python train.py --num_hidden_layers=8 --hidden_size=128 --num_attention_heads=8 --num_key_value_heads=8 --head_dim=32 --intermediate_size=320 --vocab_size=906 --hidden_act="swiglu" --norm="rmsnorm" --norm_place="pre" --norm_eps=1e-05 --positions="rope" --rope_theta=5130.0 --rope_fraction=1.0 --qk_norm=false --attn_scale=0.177 --bias="none" --tie_word_embeddings=false --parallel_block=true --init="uniform" --init_std_qkv=0.0442 --init_std_o=0.0 --init_std_up=0.0442 --init_std_down=0.0 --init_mimetic=0.7 --optimizer="soap_variant" --learning_rate=0.00741 --beta1=0.95 --beta2=0.99 --weight_decay=0.064 --lr_head=0.00473 --warmup_steps=200 --schedule="wsd" --decay_fraction=0.3 --decay_shape="linear" --final_lr_fraction=0.0 --batch_tokens=16384 --max_seq_len=128 --doc_mask=true --train_tokens=87370000 --max_steps=5333 --dataset="wikipedia_en"
Each number is 500 + 40 x the weight over its row's rms, rounded and kept within 0 to 999. Layers, rows and columns count from 0. Numbers have three digits each. The size before them is the row's rms in percent of the matrix's.

# layer 2 attention output (transposed), 256x128, rms 0.28, rows 208-255, columns 64-127
107:493536476552570418439566524452443542465546529491481518568508460509508463559506534451505500529523538494485444561524545575410502527524463509464429512505555419546494438478514546477488438503540586
094:560502477531491447534526482481446505555531428528507518535449487558444493463466519458556394432487534500427499458515521521493503436553474506455472470542462551526492459453413488462428520471437515
084:519466577461538522516526482535421465532553457484471504495512513463637516518479499555532648524432467447450504467463515482512480509425505434463493502465507507507526545542464522471602515507494524
099:513461483507475454523528446504514593532563511479501573523561482514461501542520541560492488503584474463539502495462493534486471491492506510545631452547579455501478532446496497507533498494451515
097:492526549460563528504498537472577520467476502555552473483536467448555544513504473568505460495538472459580553477535560554554527512388507460469518434511472502518506594432443463404536498504514538
096:494479475511449520528495504481480431535472523582404457546565494500467451501503444452612447446536521466513496496514464490526498544513484502550457424438474507401486476489441475498447520471469455
099:513473475545451532494521516542465586539488493458487560488483571486406499448459471431486546495533471525526506468471521485539505558502493507501488480496452445543472493418533422458463537531511515
103:433453520486472544512478496521543499560457531512529530529508535425454472501566541493465470490449501458517510482500442566580483529492605454550487511507586486528511530543479554511542444488451478
089:533465485552602449457521514523500550496532551505476613546515496544526536485441470448482578495503487553557512532448507486532435490508453535533441506495427544456531486485533513394588453498425523
101:498489483468514444488547558495509531566542484483494552445464507502521525434502505513499422488502479436547535460469502519505461546449521439515459529344541501539547496509526490547493466450489571
092:479461560470490490571512526490410494525473498575487486544501422430490457567497512528504447533545459511494502440434491487560494490527460519554498482544518511452546500494433544491516557548495497
095:552519502495532479553498583568567423493468475483509489505470458441487530499549521511535488568507539515485553471500521476480484574575541520533590470495498532493535508534436498421581491553538519
094:462438438495504514521561423472545520558603565530489475496460520465515422525533460480522443502544430476575540529495529530500516444547479532470493545515474489479560513550536486507497473500551528
107:459470422503474482503564497553453477478461494521529489460497512550505472493561460487551464580500492516432500432612583515422431508481502485479430575477486442532535482544505493527493568516524567
095:448455530510500524479442632524527513496499492515487556524547459407534533545484497506500445485492496456466403451541525524502519507542500491414481458458508499537483483509466478520551588533543479
095:469550451563594442465540501524525521514577547488424477514524522447523571542559418452492568440465496502550526460532488512471518488524522486552431484526527453513494490564429517454497511527513585
108:472486518499507543464542528455492474490494551484500440430478503436498503475449453543508444487507546477488495509548512538466630512487469552514474496522508505531531418559538461392502497508539494
108:470416538534523549446484502475443451558456590447483474500449521472472566455464540463459525460504472470571521435498472497520562526427473501527504564490537497441480565495489535480511463463492510
101:532443490511563520510505552548507482476490461491497495475464538461520502489566546520531543430529534506448544496495556487459565497451447508581544559510488481508505499581536565468587473530486516
092:491430530536512425519459548499496521502460500463503484509567476487546454527570505442513468433498498493428511463502527514508521522440470507513505533482526504514579544466510508526438556511517511
101:510449504465483531496506560532478528479522485525549425488547504452480515482531541486487642511505492510432505448520470576428431498511493452496541498520551506451494474470452476474490486492477582
107:463485500578498521502537531580546500593475496491509461532531522445569542485571507549496459462444451487507503529485558390476482490583432434477504514489471501557540542511486494518508484468519473
093:483495504456505554516495523511551534473536469578547549565489643519487483454463489502476486501463498504595467452516549453559425590491557472531435450476462476518486498448504533473442412525509518
104:455430496487521522483494509388628458406445457496497573469505478504430458491455504467468535493505427510542529525476521497559443541435535481491493437562471470517470530483422516482556531507467490
106:540466514568501520562486444540521516487442533558478508514468480579509530488531590459491606462395540517511507563504544482518441523543490524441507510572528498478523520532450494523507505513557485
111:499542480537492429508578456467541461448520534452519457545554506490517492495466487496513477537495572539540619583504629542508543487455501566573515472512496450486487510506533561467500483587493544
107:508571497536558467512468580459461525463533504520452527511560453479518476542483495492488433502539488443523423490484491508454464535523473444445510433595560565450482454548508518554467512490526509
110:479574467497477453513581408549567497467461499465472444467495542440416549498510455496476522427489468479471469464459514507442529499494486509548440503439525552506523512489486525429515505440522514
100:509506488483467474449513547571473476485413481486550539497581489491469500475516546496543496496418470610520470487552468507539532534527548472509451446523515520522500426488553545502526522444503456
113:489476546488503500508539451484545530481492406496560467492509518456526503482466518523513509588495537500550471418535535524478532550551538510509495529499478430545572486458458473485487480533492447
100:511561512489433502518472547476586549518504454518489498531451473519539525560558474474534495527503465515547491461452572492445483480434555475461556544547539507501509563517494570534461517477534461
108:431551451537434467469467478498519482573514466524525532470529535488497517483492484471526438487554517455493507570458443488495513568502523506539370527506513485569532477570480501432500438486468503
101:460453457476482562512397525473549522438490540463470459486422561531506538503535531558510441552516455489528506512479450518521560511501558479503515463493555602469531576497481420480465453444530479
098:458420508555571505521478504511509530545536464477504454483552481491515511495502510446507561511483480442460465469494520525544463545432560547478521476474588548539524526484510622468486459591511456
115:494488506518452452491462436564545525491406442393495563478513506452475437464442515532518497543472514496422586508540564501503514513524480484469495495449461479506443476512493501461483477515505539
098:527542517457538561472483500422558565542544457494494520483540476435444538494518424461451539529540557472477501489448560467531518469476456508471501507452513437506532484486448477528546473598493512
118:465527457502449490496522546492445577444536524432489502522537531593527522563458484478441513462515444480451521519524524543534447493432493436491480556486572488449527515411587506464484490490505512
087:502542448463500476455549481512469545547514497444499476491519485458434491512497530544494572522625516475518563440440576481462531607511535434504524499523575503492417479474469506517472495456441580
106:540505494498540529585467470562582568484551423436490485491542463474512504482541551493487462514523535423448517521491527492482468485506554484506540543518414500423522507476485487457471521525500487
107:441467523602499497531507472482479449479500491510517494540554473554509462512582516524425501549500509485545487523465586547471529517500475483476535479472512506526476504532529498525524526591503496
096:504505484489505448453518513439554479473587495491559473513531474513485522448495494544473558516504493524550556406516515501475481465426532456375515522478518514513449513471525521497486484503492500
111:423542560471513520457510542533510501515437472551535490524518545431504578536503490481443458513433512481467549499513530491442463470491487626498484427567535519594561575510426526474524501497474468
099:518505401509500477500546554463454519536507508459550513507528520452465565459500577468525444553506408499536467519511472483546478554548551465477514472464505485540461592515504508482520515438522440
107:510463502559495449494513498539466506561453455471530467475476485512516530498520500497535521534444529502522419484450486518511443463536502456540513491484612476468500513401480507485495514519559511
118:458532490519507515519535496502495483470459546458514420516454538443492422432493514466438499552536548506492537540463469522530478554529533371498521510429462481509449504484485530503481483484496441
106:455500530464567480537542457558506523421487483437448600472481522451504516514599389483570530437484509535465457521506454470500468486491496537506492548539457476483556452482501505510480485525483478
095:475476556506552490465462470588498485513528517569498488537363584478447585489522449492483515485472549484414538541515470445460599498478521508523540468445514458524555550521446519516484499517486542
112:517467515558509449471479528456538463484449547442439524578574486446487443511489514511524453462490517417514423510479585480529561482410478553491575507544486450477495575459450498485469563544459466
# layer 2 attention value, 256x128, rms 0.3, rows 209-255, columns 64-127
097:510447472518505517487527573520538524448499511495506505481500598468417471534511529485456521579439445528396551469446470536452516450551512485430525522486485552533482463505481520484496448519517529
087:531502479500520458524458573558438516492470537478458514565508520510507480486537441467497498572550494505550427448460522476490483494427457530536463490432532471489452496533471509482419498491468486
102:499584455500560493576501573450519541513448449505436505480478513383521546472502515488525505460510460477474522460522492574462497502506511459485513540457471517441439469465547482521530547506456527
101:531546499521462552520552559516472469480486479427475487571460471483524520506531558480503516479447524525503480449571469463433467556516591481450551401542523517485477531554541469548574510443454454
097:544517472493456453519576571503506500497508529511505525467490495517494507548425517512446494557453502550531507600484491507505476485457515451499484547528530520462548547519538529492504481535461489
104:495430489469511557486538557519448479518528560454477486436457519482456519469447496502610497503519497442487568455480441500488532507524477563457433542503497462583495510565563415477510469462570517
122:508472428424528427451443406471480450489502530493513502523507465491535575542483578504540532481528618476545446487536434526530551559505548505489462523534537437515506561524481472504426531503460408
100:472454428473479538497528529516424471508545465508476470515533509480534446476468501513411560481470526482523475466534516510439515476492498491495476530548585481532562473523525503508554520469556574
106:523467487444604462542452480504496548440501529453483504430468482489492506526526481548487510558505556489523575482438476525511526501524570506536505495502501529490431478506491505535545503485534432
087:502562469512530481596443453488467449586444494481479534507472418506566532449501464418463498572466534606469519538460459504505468523432489464529536545469485481438517417579465538494499568445445475
098:440511538408500550459478503508586526498441499488495499565541552495533435538505463512487537508548502600475496492548571632502473542545507545520560485520547438494484535532510466462485471533566466
099:482537531528504459547557563522515544516540390507497501479468531337569507526552502489505551466493580534503514557545510527504506518455463522500526425551527454513533508469473575526488547540502536
104:529509537486508472448517494509509543502513535511521493442513473492458450467464475569458471595533507456565584516452550485507478494541494499433457482521496488442514542591484510571532452550540478
098:562490482488507516491551494513514523484499491511415484610540495452473480525497570419555502461510507543516472472522490535516513522488492564505514465539478513467472511600491479535405460502575477
096:493453518474491557582454535534490531501542457448446487446483514478509538520516589506567516492486548491462465486561507543496558439496532516580435510526540495463459632447499510514563507548551490
104:505495457475392558550536502507534495581460458444453590565515485473537608540501553500526544529487465551442451510498482471544502525499485521493532522464485543519442497485471440496505440508422603
108:465473497450455582541535567508538525444522435473498501571528475514558412500465504514519460454517426545503524541500492475508518461490530572521472469493404438558514492502496474496497487509519479
102:547548505569515455418473523532454516491438514448492509477540448517430546520575556491481531473550441434492454569532407520544564528453543497477523513483482518567479469532466502562495497388491468
093:549551503466513550514536484518513472461466561532434514521492500543577465539511499561507485521501480516535552496543502509524569474570500503453541475416525525519464486525479432510503453537450520
104:517509547536502569511491454506451536403502538433510500453477453482418542526539537479484497533528499473471480512473507413550515492485490538426498468528512559461533479449535503460443489487549523
107:539513522515535500510473582485454454462448515499482442521450534507505389495437471426505482490536497447445543529527499489587498547438477403537509530438515483446424502489559463461515500469510483
088:466512509534496497533495498528506488528455484578489519543546476526521414510571530463528513578460482472461417552512589478503487469519501518490496572479512434448384536441488559441517511423523396
102:537518482449544501489508488507494509484466535559498488447558556489494467492424502525470525540450549456589460614439520518466455457508488498495512534497463530510520497471599562566505504463453516
111:407599541561479428438563510443504503445519545492586465490515504524562466483465549548492518462496494512464451499528538582499515495503497394500520482492538448455488450483483469515470469517523528
107:513508468446527534468436473464523498573402482513471470426481518528543594483579480525449440437509461534519396500506460534499476492521483466496471439525529545535425565547529531437437480539499527
109:418531484570423512490471458479479509504488483546508490516471482493458484421574476529442534510487465479571559473495436473487548536531488600498495495444519485535498571511506520523473477531451530
110:463497559503518528544434505484485450553550459481471521558549531550450453492489479425473511487483515426529500492507445444551469465506445515474441497551446518563469494522551517412527565503509534
099:505512485512449523568518496532518591512516480497525530500489452511491490461542520495531483506487452512535453518493526477644506545478433510484508508531536516420474537495511506531431506523478530
106:537480480473516489507507451513456491541474463488504499517502449444567492458526479439529542551464456540517497473494469443548478541428438463532548547457504510452489428497473525511545519483538486
099:482510555590490510460493507517462438533433524528510518409440510460540447497511479468549484430434494526466581528497514561549536554451494536491522515508489493548557495537452499556501490605469519
105:472517495479549573532525486513488488560377523484491528603574537585521600467543501579501546542549483461533512463513501562576456461537543510495515479493481470520520512511512486458540519466455494
110:491491581571544469579531489496517482498539480551459531534488500439499474517515505505508458538414543493456488479516493477512491381432500565539519535400473490503492376430453507532483459494517506
101:548530559493480491494468440466403504481473514523505522402489439525507464452498508500418510548590555482525559532490507484435550481484400520516516465497485527503442468575452483513521497527439480
114:560513485415456471548531467560531534520448494509616474433522438519499456517471479425488514532555539484532492503459530480530414462521529481518476501553496510428528460519469514502617519539517557
100:526530452493538482492404538518517506503498514496509472546529454511584484489505494504507488453481570519482475498424392496459473523491537479410488499490441550456489511481521487485463541459491499
116:463476482521555537604543513478478513457499499494477560400519521498501507477470516534514535471495532511494577463484469448516518500513542527531460443570472541531430498466547463512465532521467450
096:467540504459483558440426510563468542473510450468535492476475482491511507532467475467470481536548480512481452484465470508537505436532545567497537532530528578402474536445495493552521523463487512
106:489524449515512507464471523479477381510485591528503488391488511448519442516490446540546514504464508477467528472508503537480508508481440537468539431460555555486451477455531525506549557496511506
108:500458470499473460555467420480501504453436509571601512489440457466509575442484490499515427498509554497588451501542526530546487513464491487543491490415605514529470510538427487498516526484510492
100:488485562528501514500464440560494469469495520570515565464442446496480506423524460504518479522543409502481515571488477465496533485513496585440510478505506539491518561537496499415505475505527468
106:555489497491503521509484492462476498474482510462527511492465492537575497498550535528525501403493525488454488557508554468498465501427443465443538492450510544460466434509549521527485530553488527
102:509482593495451561491471498575461487495495511491588547558509498531502511528465471513488486465464538534553532420487538472543486517491485547522493586536501457523501508484493484521611538521539540
107:505516477525429488460507549506461524534518531493509505467444527481515428483483491497483442453559535533575520456513526561538560459537445472422505477507478543379517525462523465450496514560472461
120:505502536449519448493496558564476467529460457490464530483552447490497553493485489490513462463527455431489498493508576495530435463464549542528483570535543517519444432506519502512570552465571494
100:521457547488473506520524551472497495531533517501456533495486495528550514512624520590497563513514494453470515517489480497501516586553503533472512497488527544527513495537481550492476504574506484
101:544527477508520494454538534446541463521547517442488497537521472539534530494500440488529442414485431450502467467527550484547462522483459472585523518456469435501479490475486494496443499424458412
109:524429509443370523492479471488500406567448469541531488420463528527449502539491411571523500534474476521499447552527476475467574545487445462435454472496486566574509404444487495495520489491530471
# layer 2 attention query, 256x128, rms 0.3, rows 224-255, columns 64-127
075:449517546535486531448555524507439544514506472480503493505485504538538556511490609488507532426497462488533550555558484565500510544421497485527511553430490554533466495513491453505454495492458495
081:476587462466544449457479458535511478510542501490466465546529506509488474445484463487575485505529486561462500509391488499473459485522452559531464551625471449398566417484472480481506497528552498
084:516471482531504503504452515539499495520455432557484541496524561465468523542479507529415485516519595549486487557448498478471487452449531487497490469511486517520521541482414538454423558469480439
075:475533454563479550447573470508565516430461479529449464510478492509551529510532466480443465454569456588488466468483503520441523425495501470527502511496531489464543471476537536497501456497419476
080:492520440512450496443472468489568433559463486367511500537562466471491479560560483459561494525533510517481468491555485460534560452475542480555485587477464530501464506490554518601471486493444542
099:484559486501445517528495504460435519560460484434535512503507521543474500568446644511513458484601489503452498472457569497487529533545549502555490493498586495535541529495579450522507508536457529
079:535491502498563476495557515477535554444478389557562514588496552451503522515468476552521521513454508360457496506487505480492511540562476514500468462481555515482487553549526541485485493507503464
100:556515487540539509491476521548448474522516542383520517421506428524489501483554472510457447412464469534469512495512505477492456520382479523442534475538471400514509503435453448529517544511528549
099:457533483489520526435460590602524491444451521425504554498503514475504465498462575464490547464424452446473474524501460556564523490520482502490477430442506544484484535515533483542506477539529424
111:490479459525537508541468485549498455510576503463503519489409490543406497527519528512505444514448468486501489540443555470491520427469554470573496501497481489514523588501556596482454520457429460
099:516417520454510530480472511490536523491435486542545507612486510513541461403486529478469484494451555484451550495534529451526481540510613407598470560485563531529527471515466516472480476473466512
105:515507500488499474514484573541504490562514491524552532538548495539600493568523497461508501514455537516441473513503503421480472510507499463551536535494439454523518619491562532421487497489489528
099:487500455510520424530538490480467499492526453459517528482488510467497561404459497434531467505513473536521508454442531416483539504497435539500408507536530474423457522511456514504501492489540510
100:493475574464542485452457436591473484527486440552503515485522539460445474515456496567600510534531462485500602518472537557463551483522420529483519540456453510453522579510508507509528492540454576
102:492510508560418551495564528453482466466509523446399503500567539536509543459455522451571489503522488489490507486493485536521488452434492501532578513459485497521451472554538459434429487443563495
103:518471520463495474453533573472501507402514523495450568516529471441538453578476448463501551542509555548458448500510499509576499551545483563495458549553443457412513514454500562565526516425510452
118:470439529463516511479476424489475493525506487449524471491478556522412459442536491498550517472512547586424565549475498462450475537475480550531496547559522498511514551548420521493423501591551449
088:502557466455431497475562531463541483435492525445443573576495519433527498528439518429531493532565466493473486511534501490558514470529516507442526488557447579527508493508560401508443470489482491
108:404473504445480463495487539484524538486488529430510481482524570476493443537553529487557484510497611463427557511454548504472464558578519466503487536480531497534469403455484483542452521543506458
084:478548449514471530519440507550490437549517497514517422516498497466510372569535525483551609490466501420474433471518575461551477525551504456528478490507469551545468472461482521476474507539511463
088:492504459487464417509511492515506467406568434458462471489449549502546448511488564449491522448467541491550504554519508458534496476576468454431564529480471549502474474471524484449450480503510464
107:486409465417547487448474468490502490490487500470508461540521527501396495499484482444526463527557481481481477494519455485530554552470527466506489597540469511511475467497510548509574452565482435
095:469473496504474483468475555472535494583433494492496501522477545471515533456514475451548485509541497495511501563548488507391517444434474573541569465551460506473474484580402534543540469443469495
106:511472520467539447425561526552537505496539517509558560502514544512503487570466491524464508433493592460557490512458493558421489587553449506499518509574527505504467516524472539501495479503559493
105:525555429520479479498512477464477524524544604520502513555493493534487532593476506444524496465479478455483552418485450527546574423567513449524468408464491469520479516478422505512459509484526506
109:509583499504482539567540520460503525487510478482438488502540530578478411484479429520507432543528573379476554491483489529516449526483495454568444466516491561453531442574502508585485509456510476
097:482544552510532553529521524482602441541506489499503492590496569488430461522459568506594544501500444492497497577547445489477513539434474469556511543504494474509536477480500599474549424505501470
110:537490472479462489551484553472476452525481491475453594481548517518478507481519495507570516530503483501421503567578523532475502464471532535534497574462543490513537431571463492507465486581569431
090:498472594513472519578509531508501464499490538508490455442423477497451500570620552519527424467532501478516562521496527460542474553560503472444516552459447506496473544479468466559505455520536473
102:487513503533496504580527511492432530551483467517513576540456528511455432540484511478503496436530471577471459491540533489490508502487543407495445498516537525540546582549530445517479524454497532
109:502466502526544468427504561542528514542444480516497483539530433476558499540503542553429556534515530464538527533518541590598554522482476451530535487499459481476537550446475573523440533480500501
104:511559496471470496548497520546477515601495441462486506497463442454541453483514494495440471551549535458488523498543451484424498505582514499571441486468433484479429487468562507486421499503475554
# layer 2 attention key, 256x128, rms 0.312, rows 224-255, columns 64-127
093:547521487475467489573491579488555471491467514554480501461467450467518513441460502502489579454497504501532485390439507515494501499500569465498515428508497535504482514483538463526467443496503553
083:485519547554521523518482404550497518490533550523493421486570507566421529401505517504499408480461541488507525574517424497483589527504485454550513537474510490488478571485505461408495496487485499
092:582455500481566547490539497479592458441533450535518504514472507502503461536501555494476505463463483491531457490506493472455509512555576449510531469477472552466483514497472503520427542473490547
083:527523474490498444559517461494548458469512493515501492531490448456558521453544483540507520499463478539502557453453514563478472562508555466573478463456480403468528485474440512420460445532537532
091:538493524466451530517549538462463556487434449494499511450508579535534552505526448496500457557427449457539496466542509439504469490591494524524464474503568575488530526524446518540512380498562464
100:576506478562529477483485513496418501532504461467509428483520493458515527571544458469388425500502556487460549478507534467555518495496492456444559504489464543445541579449499542479522524529473396
092:490503408524516535496537502635547512448521534505509420500553493534408548501535537503508536483527543489476438544478458466568486455505477446486497524496519566444447504517469523532546458484469478
103:496474518526587514461540507511484472497498538541516421528534484568509534535505528486582388544538501512469439548498496486541546517441501469469574531530543468480517548571531448515464583504490441
108:494496531456459594487538455400603497514529535544421502493484540565550472443526434541518468545499419467452506478495485488501519446544503558462436366522566514515493500462487529469468430486537495
120:523494522510439483524565521524478448495453450522510516522535374499567488550496442500485526516515518539512486451476432542481514485557549590541460470493539477531487481500433505501497490530507441
099:484447570531475559520454445517508532447469477479441452556512489423419482532523507560451464502479546520524463491480490482504587458493472501524517515529551499493539475498468550521521456593545445
106:464450513476500456570471512536533507501521512437543514485435484475554468510503501532490514519549546537542531484568510513431472499435481508421561467480512475493433482533526449523478454538485536
089:420553460515504465532510527452452459491478496485542475400560493469500460542524518471489503529571481463501531523403540529435546477509586413463501541464487516460502445473451461558516505518484531
093:468520483542464520544541496510487515537532441464535505494463489466481460597520490455511517454587478549453494464532478459507507571539493507494405454546490454470577458509468455477435476499540497
097:517530445477505466532478595499498539477453499558517515528479495471554505490473507498446506512544487461446475522514576555552469462474477519483493475487501522531547557515516449430473454597420504
100:463471525426501561602535481481536558525492522503483500574488538523457476436498504486563470476520525467586567420525547556461468451502553472583529533544508529511512508509498462518467494481455587
093:565565518510558532441503476563503550499416535488489484571556518548538527560516525531500363472495502430550409573490477516538510514471518481505559496511521536495455477537511452497555503463463485
087:412507486404542501478546510504462543470443507538464500483440484451439472491528526506510538461518473538512495484461556597522455563481508508592502434515485442463517510483469451481459461509477517
093:550513535542504522498501440448513564484505515508530497547515528527463524491537524475497459513497584463483518545537473513464618356472507570545482553494528517570500512472517484502439487454491450
088:529438474485486424510460501468474616507543451521560506461495542502520495509527534451510520519532568551451521499507489565361489446480541549500384531502502443499509439521476519517488475490565527
081:497470474523529483505491458534506500531439509446540556541520512550527512515499445483557534583493474553574522487464462502522428542505519478499445484517524503509518450534459543547490499501555484
100:516551550581512531417524479446503503491464437495445479462538444487517483448457481526476539463546485495474487474508449446568563516534461373530550531534540479495444531576551487508533577456540524
102:491508454493489586502459446585567506480496424531490479486527544517433511519445567513580489513465444416552514497483462464470488493513522450460609462530467515516429502519507509496549516501500497
102:453415417469514475508520534520547518495445563481522457481444576531501509440486490516467596500434517493457531459528475445524534447514427499526534513449519512464547530459489535589532438527555525
101:494497551501578486505484485493491567488552475495507521513567510507488536555460560495488437531529481444434489532566454456477572565478458483465578542535494503463463575574512417453556564495455517
104:485534453477552491443449481533471473506554493471563508502544490532499506466479556520503488494422545568512613500483450540486563479563521475571492475471586528527465530458431518499587508467543493
099:443468464495472502458440520509579608449522470445513555410478563492490543467422468468524403512542505478498516441457486536447495481516506487431528513474467507503493451548530457518473505460545462
110:477483520496457493476477479507384494439520489485457452481518476524481560482510422473488518533536489489551489523438514502549458447505437497510493399524550576538460632541460487531524577484495539
092:614479468435561554445503523463490516500417566453552507485599533512498509613483506487521493490456544467534525474455492482518471496479488479503473469501492505499597518492470459512520558526486540
096:451546564407516548439506484491494475487532488509501536485484522436529517541528427485443455499556596532496403525507506530517489471535576526482508476514469491515559489494553538495571499531478464
099:482496589563479568546460483477583568504574438489455495483493590453526477530490492419490451459521440408462512515509532471443475526500495461532517427486545463560529471554448492518515436415573529
096:524495470477470497525500478518515469510483444507504490489567521494503567392408391451514502454492489528575480499515556494505540499485468505515551471493551476517554487513472499527501460474600390
# layer 2 MLP gate, 320x128, rms 0.3, rows 0-18, columns 64-127
099:461504480495486477501604437491519535540498534423449577493501524490461541475472496503456523531507451461470430548482563471498500460477463482580502461515429433514501426473489532464504499502518442
093:464424442413454463524563504498550470505453477549494414490559465567486490463466588516519510530456569463444476481452436517487461525465536510455499556518517478478455504472529507456488433479471435
086:497507549527530516471496515494487597546486452477488539496486455467452464422584453530520534497575477519480495496519511491482561495514554538473487485450485425478589487509494595430489472456486615
105:493547427537482508495555515484526463556450551498476504536547439536383557557515377506469557539480379488536524512518526533550470549555518552499488524520498499504548458522549480511441504514528584
100:488514518521436506538486538511585540422490500485501512525518418476508436479496484479441525511568495439477565464584462500562530425488502496485433518494559528572514535566473489450514518529489473
119:539521484452436561515550508396469455479535483476489431497486549531510513449425523484498504450459525478527539505559446493476373520517530536505547532445536530474474469539590524453496470470538472
096:444479497556485447561504521500503489497446533534601495550504521506505532468510443433534563576548476567529530492585468575512536503505506523440486459489492469531564467578505533501545512510491504
118:470471470535490482452459446535499491542510476466491430446546481525511440584561480443527521521510521511426496488492525566467497525531498442509466566507529490522642503479492517439465524540488471
089:468464551436487468461551520528545524540463533520480526475548462530475428466466550501570494482538444518474490557476504550529452498441556488546475486541523469494555479477482520459411459485540529
100:487497436507501499491478506483464531496548521483578496547515519485507517494477539409459525516562524433512535478480454440473514474522494513520597487444607512520533513512514525509445433523489452
106:470548533481572543510486415475491485457501572545453484492375531530445535501513506472525542481507478404449507496500496527506461498497473558525468477544509553544528548542512468514499503453466470
128:451477517499439493449516538518488532527517523513485398549429427566495434490499486467481542494470489529419459506547503595499417490422467467403455518482500466481513479473529488535468476467456482
103:519516512512504533492476430511469537456439489503472469487523499543460481557499553566414483545521466464504536453479518562474477474492498478470470534558489444483517442513494478502533497564471466
091:527542562523531540436449470528492449493516589501562427523509496533525496503503394441526547485460479480501456510508499482547562455525543476515498478516493594485528512451519534521507461578494484
081:487529485424454524530534476524517512495509475506575541529482497470510456448443422558521467452515394482520545505507524465441504472523470476410515529452499417552471470454478579568488549533602462
096:462439488535505559498464436501524432550477471484567500565506578535453553504430447521486467503516513519495495478523571542469450466451506516537481519499487531444527582531490461568470501510479459
097:441509609513476494483534517554530491463479538475535504479480496524547454440471432552442521475560465442480545467452494536524607544477530503475439431479472524489467546551474500488553532508505510
093:521510575432509471495448485453439461512507534485498545489465567458447507508482468461512457450523494452560576491539510459507531480566481525497551512513471480498491481522505565449472514550564500
104:466507534440483555490479537487538528493529513485456458472439482508483457452549389466488509521519499472476538501475555490534453505456489449505500444543537508473512503515519480508605461474459552
# layer 2 MLP up, 320x128, rms 0.283, rows 0-17, columns 64-127
095:525495593469507482589553513479483432464517484587477443534488453469443483488480517566459525521470434445483535515516510560501434452526498515481486445412460514491422460478485498538592510493469524
089:469520495473526504454509486480515541509471393454446503512473475525499523564423465431542429511483551489467520451478434480462488504522563492474423461468557548496421474466478534577483501498506517
089:493546476511469453420417469514469407484485485481534476524504536489550475454535492528472520484513543493468537487534495558513498550507488521478466561476494537461500459564472552548507573554507420
098:451561496540480569483516504500458522440512478532511537462514547563479457537491423492546516535496415463453436508528536497477458526477512542483537515505488488427495492450444609520563455482430524
100:524474552510445459502515447523539547504433477481471452501527442450461491520587479503422504479566515452501538552486486538558483503523421473448485488533513492549542521461532468530515470435466423
116:495543479491503568501438451477526472484522545467552542486482359421485496549532548520497456455441483497563425409556506526501511549438507491491431466536518467460552509489430454508517460440505517
096:472520482549457506553502487541522486475439477502517489465547489532549529450456452454477434619578467572586544513464450510600501506502504499514458457446509478460537499534558550505503482470491544
131:493510466475479500510499461566495529526502448456502487497542603480483500536547485410484554517589429522480486470499448533495490485470517484558484521418520533410496485535535481440396487508558444
095:390483467562449517493467453497540454463433550501494521468512495484495529564491540491541449477513473450466432578531412483522465563495551489552547459485548522490481481517531581450485465531532472
101:488545528520442516504502495466528490518507416511508509487437447540503472573555481464515411463517492521515425499508444461416536490510529547521488552501444559470580541498533550541388505487545458
103:464611530511508516497484513497460499542437464579461482477411424559524434522488485511526542506485494451511446492489436501448504486499546542595503513577501550481536511490553448569487578471479526
126:524548467576444582395485474465441434522455510499551514479487562411513503468452461438562454539422460537526505500513517486432563462487500538546454460521552515566553538524550515577538510465510391
089:494471479571447472486529572482517400525482470413397573520422560484474502475472495507530456490527571453424512564490507547506487483458490524521475444537460547498506519468513503492489510569484544
100:430516524533498527426538426478543505484500536559503497462506619468558521520527538432481527484506507464483543550476521400481548477488488485520477525495451472518533525528480511513482456535463502
082:505560505454484486482513488507499514455466542476519509451511465434447515503477389539458475444552401527485533463443472506543501544499427485404521485522508405513421517532488530522595493506515551
098:457520562541490554470515490463497518476505458458492543556499469521512462527493445554554502531647434486525425469531540502444469495554534485419550591556553518503455481456532482546545467484513536
096:463568461458524532468488500520545500376479514529441483490556472496436493508451526491552452516479544463514513500504503518499469470575439494413469515505533508495525437520472516538478498545528440
095:470567554531535458511480462506446467481480535499468498488478519496484500499535391541467465447480477506494506488464498478535498496471497460535456478557491588485508466506468446462423468512560509
# layer 2 MLP down (transposed), 320x128, rms 0.267, rows 0-17, columns 64-127
095:491486474525509494542478500507467475536511530507571548574520446510520527471444546508479453534488492475544587487522413537497492567541502500453482438444462565493494513572506514468532516523484524
096:499517487509528464465444524515546554416516494521501482415536478493572494533478472441601477471525561426628550532476492516584579505500485570478423580500471488431539511518493504437529474481499555
088:512501474463489556496496492508460517406401539527506430463484510519511491496478531446489437481525428493523530543539503485500491440483448492530493496540555383534453431506508529497532508452618484
107:517582424506471507488481502509584527519525522545520477445484454470462453480455453458515507548475512473491483557507595455475485553464478506546411464519495498447492513461549547432500454467637495
111:545489398452514530529514454458588465488540459480417527509526445465523485548488502477480330519483499535533502515554483472514510529472501476564481464487538474561469533513497468443526545443513444
111:424457405493536501528475511554502473509565485566557550528472516470558481485554520569572510553527455495567482483413504545494506494488552492508496492481469541542490527504455474546467473499419485
091:516522494498469581490538497482518543470492481450456453593458477558517543506569503486480501504538520459516478491461501482459510466459472532559525543543483489500570471422604504523600449561442535
114:475545508494544500429492514560471501554588467515456474490473470569451457505531505534493483421486479482501375480473477499509546548515514491578518524476483516526496538511459505503539525506480488
109:460385573514464570355564488481540495466497550524454560500480468468466503513467549488547461483463517547535488519442467484465498532467515482572512508528577483522547487552410529473446505471455481
097:532548563484489524497500499514475598501513507398518498488540472510512501486417481551473513487474480566462514473488584478486459498497527442471364476515456539492461490523453534476522511467516400
103:519552459493542539493476522493514510533528461498485462538510542541573533466501495545523440549446458487508455503577505516487491485562492470565575443542471538446494524476565457546567574550487493
108:478509502471515427466497459451468466499502570422506512477519487439470518553501444503447506539490473491513532527459537462528505517528467529509532453560471559490487486515525527492508524525515510
100:537500590489561431509505538535485465524508528480449502465498493473505530474469552526519515436515434461471533461582518472455492488497475506504501475500529534495450491450499560536564480431532531
100:518467528547503516511483496490518436553532518503533497505551541534521508514448415480608550434548519515492482542516545474542596503477559506529465435472489554499485523531529476496546434515461466
079:522480550506494441487523551512483481499571519499455473465525472455466520489516540456568508517467510492520566500490551502468591564504542477535460511528560472500499490504474502441542493484491452
102:506572503492527506483495472481513540504514512574470471546483476523465613479454476494406493546500494503516448575474526523491465483454556464498457551540505440391524523529498475517463531542533475
093:474487457468506462489430468549503502451438504499390441537477484462450514528534534486481509475553464507508471529499556479439526472529517495563423543531515549495523512484498531525489540557481448
097:547569500488467490484446493484425542507415495520466514527462462554480514482504521506504453511524473457519528493507510432490564564530469429499509555511466449539539481530423506509459476487545547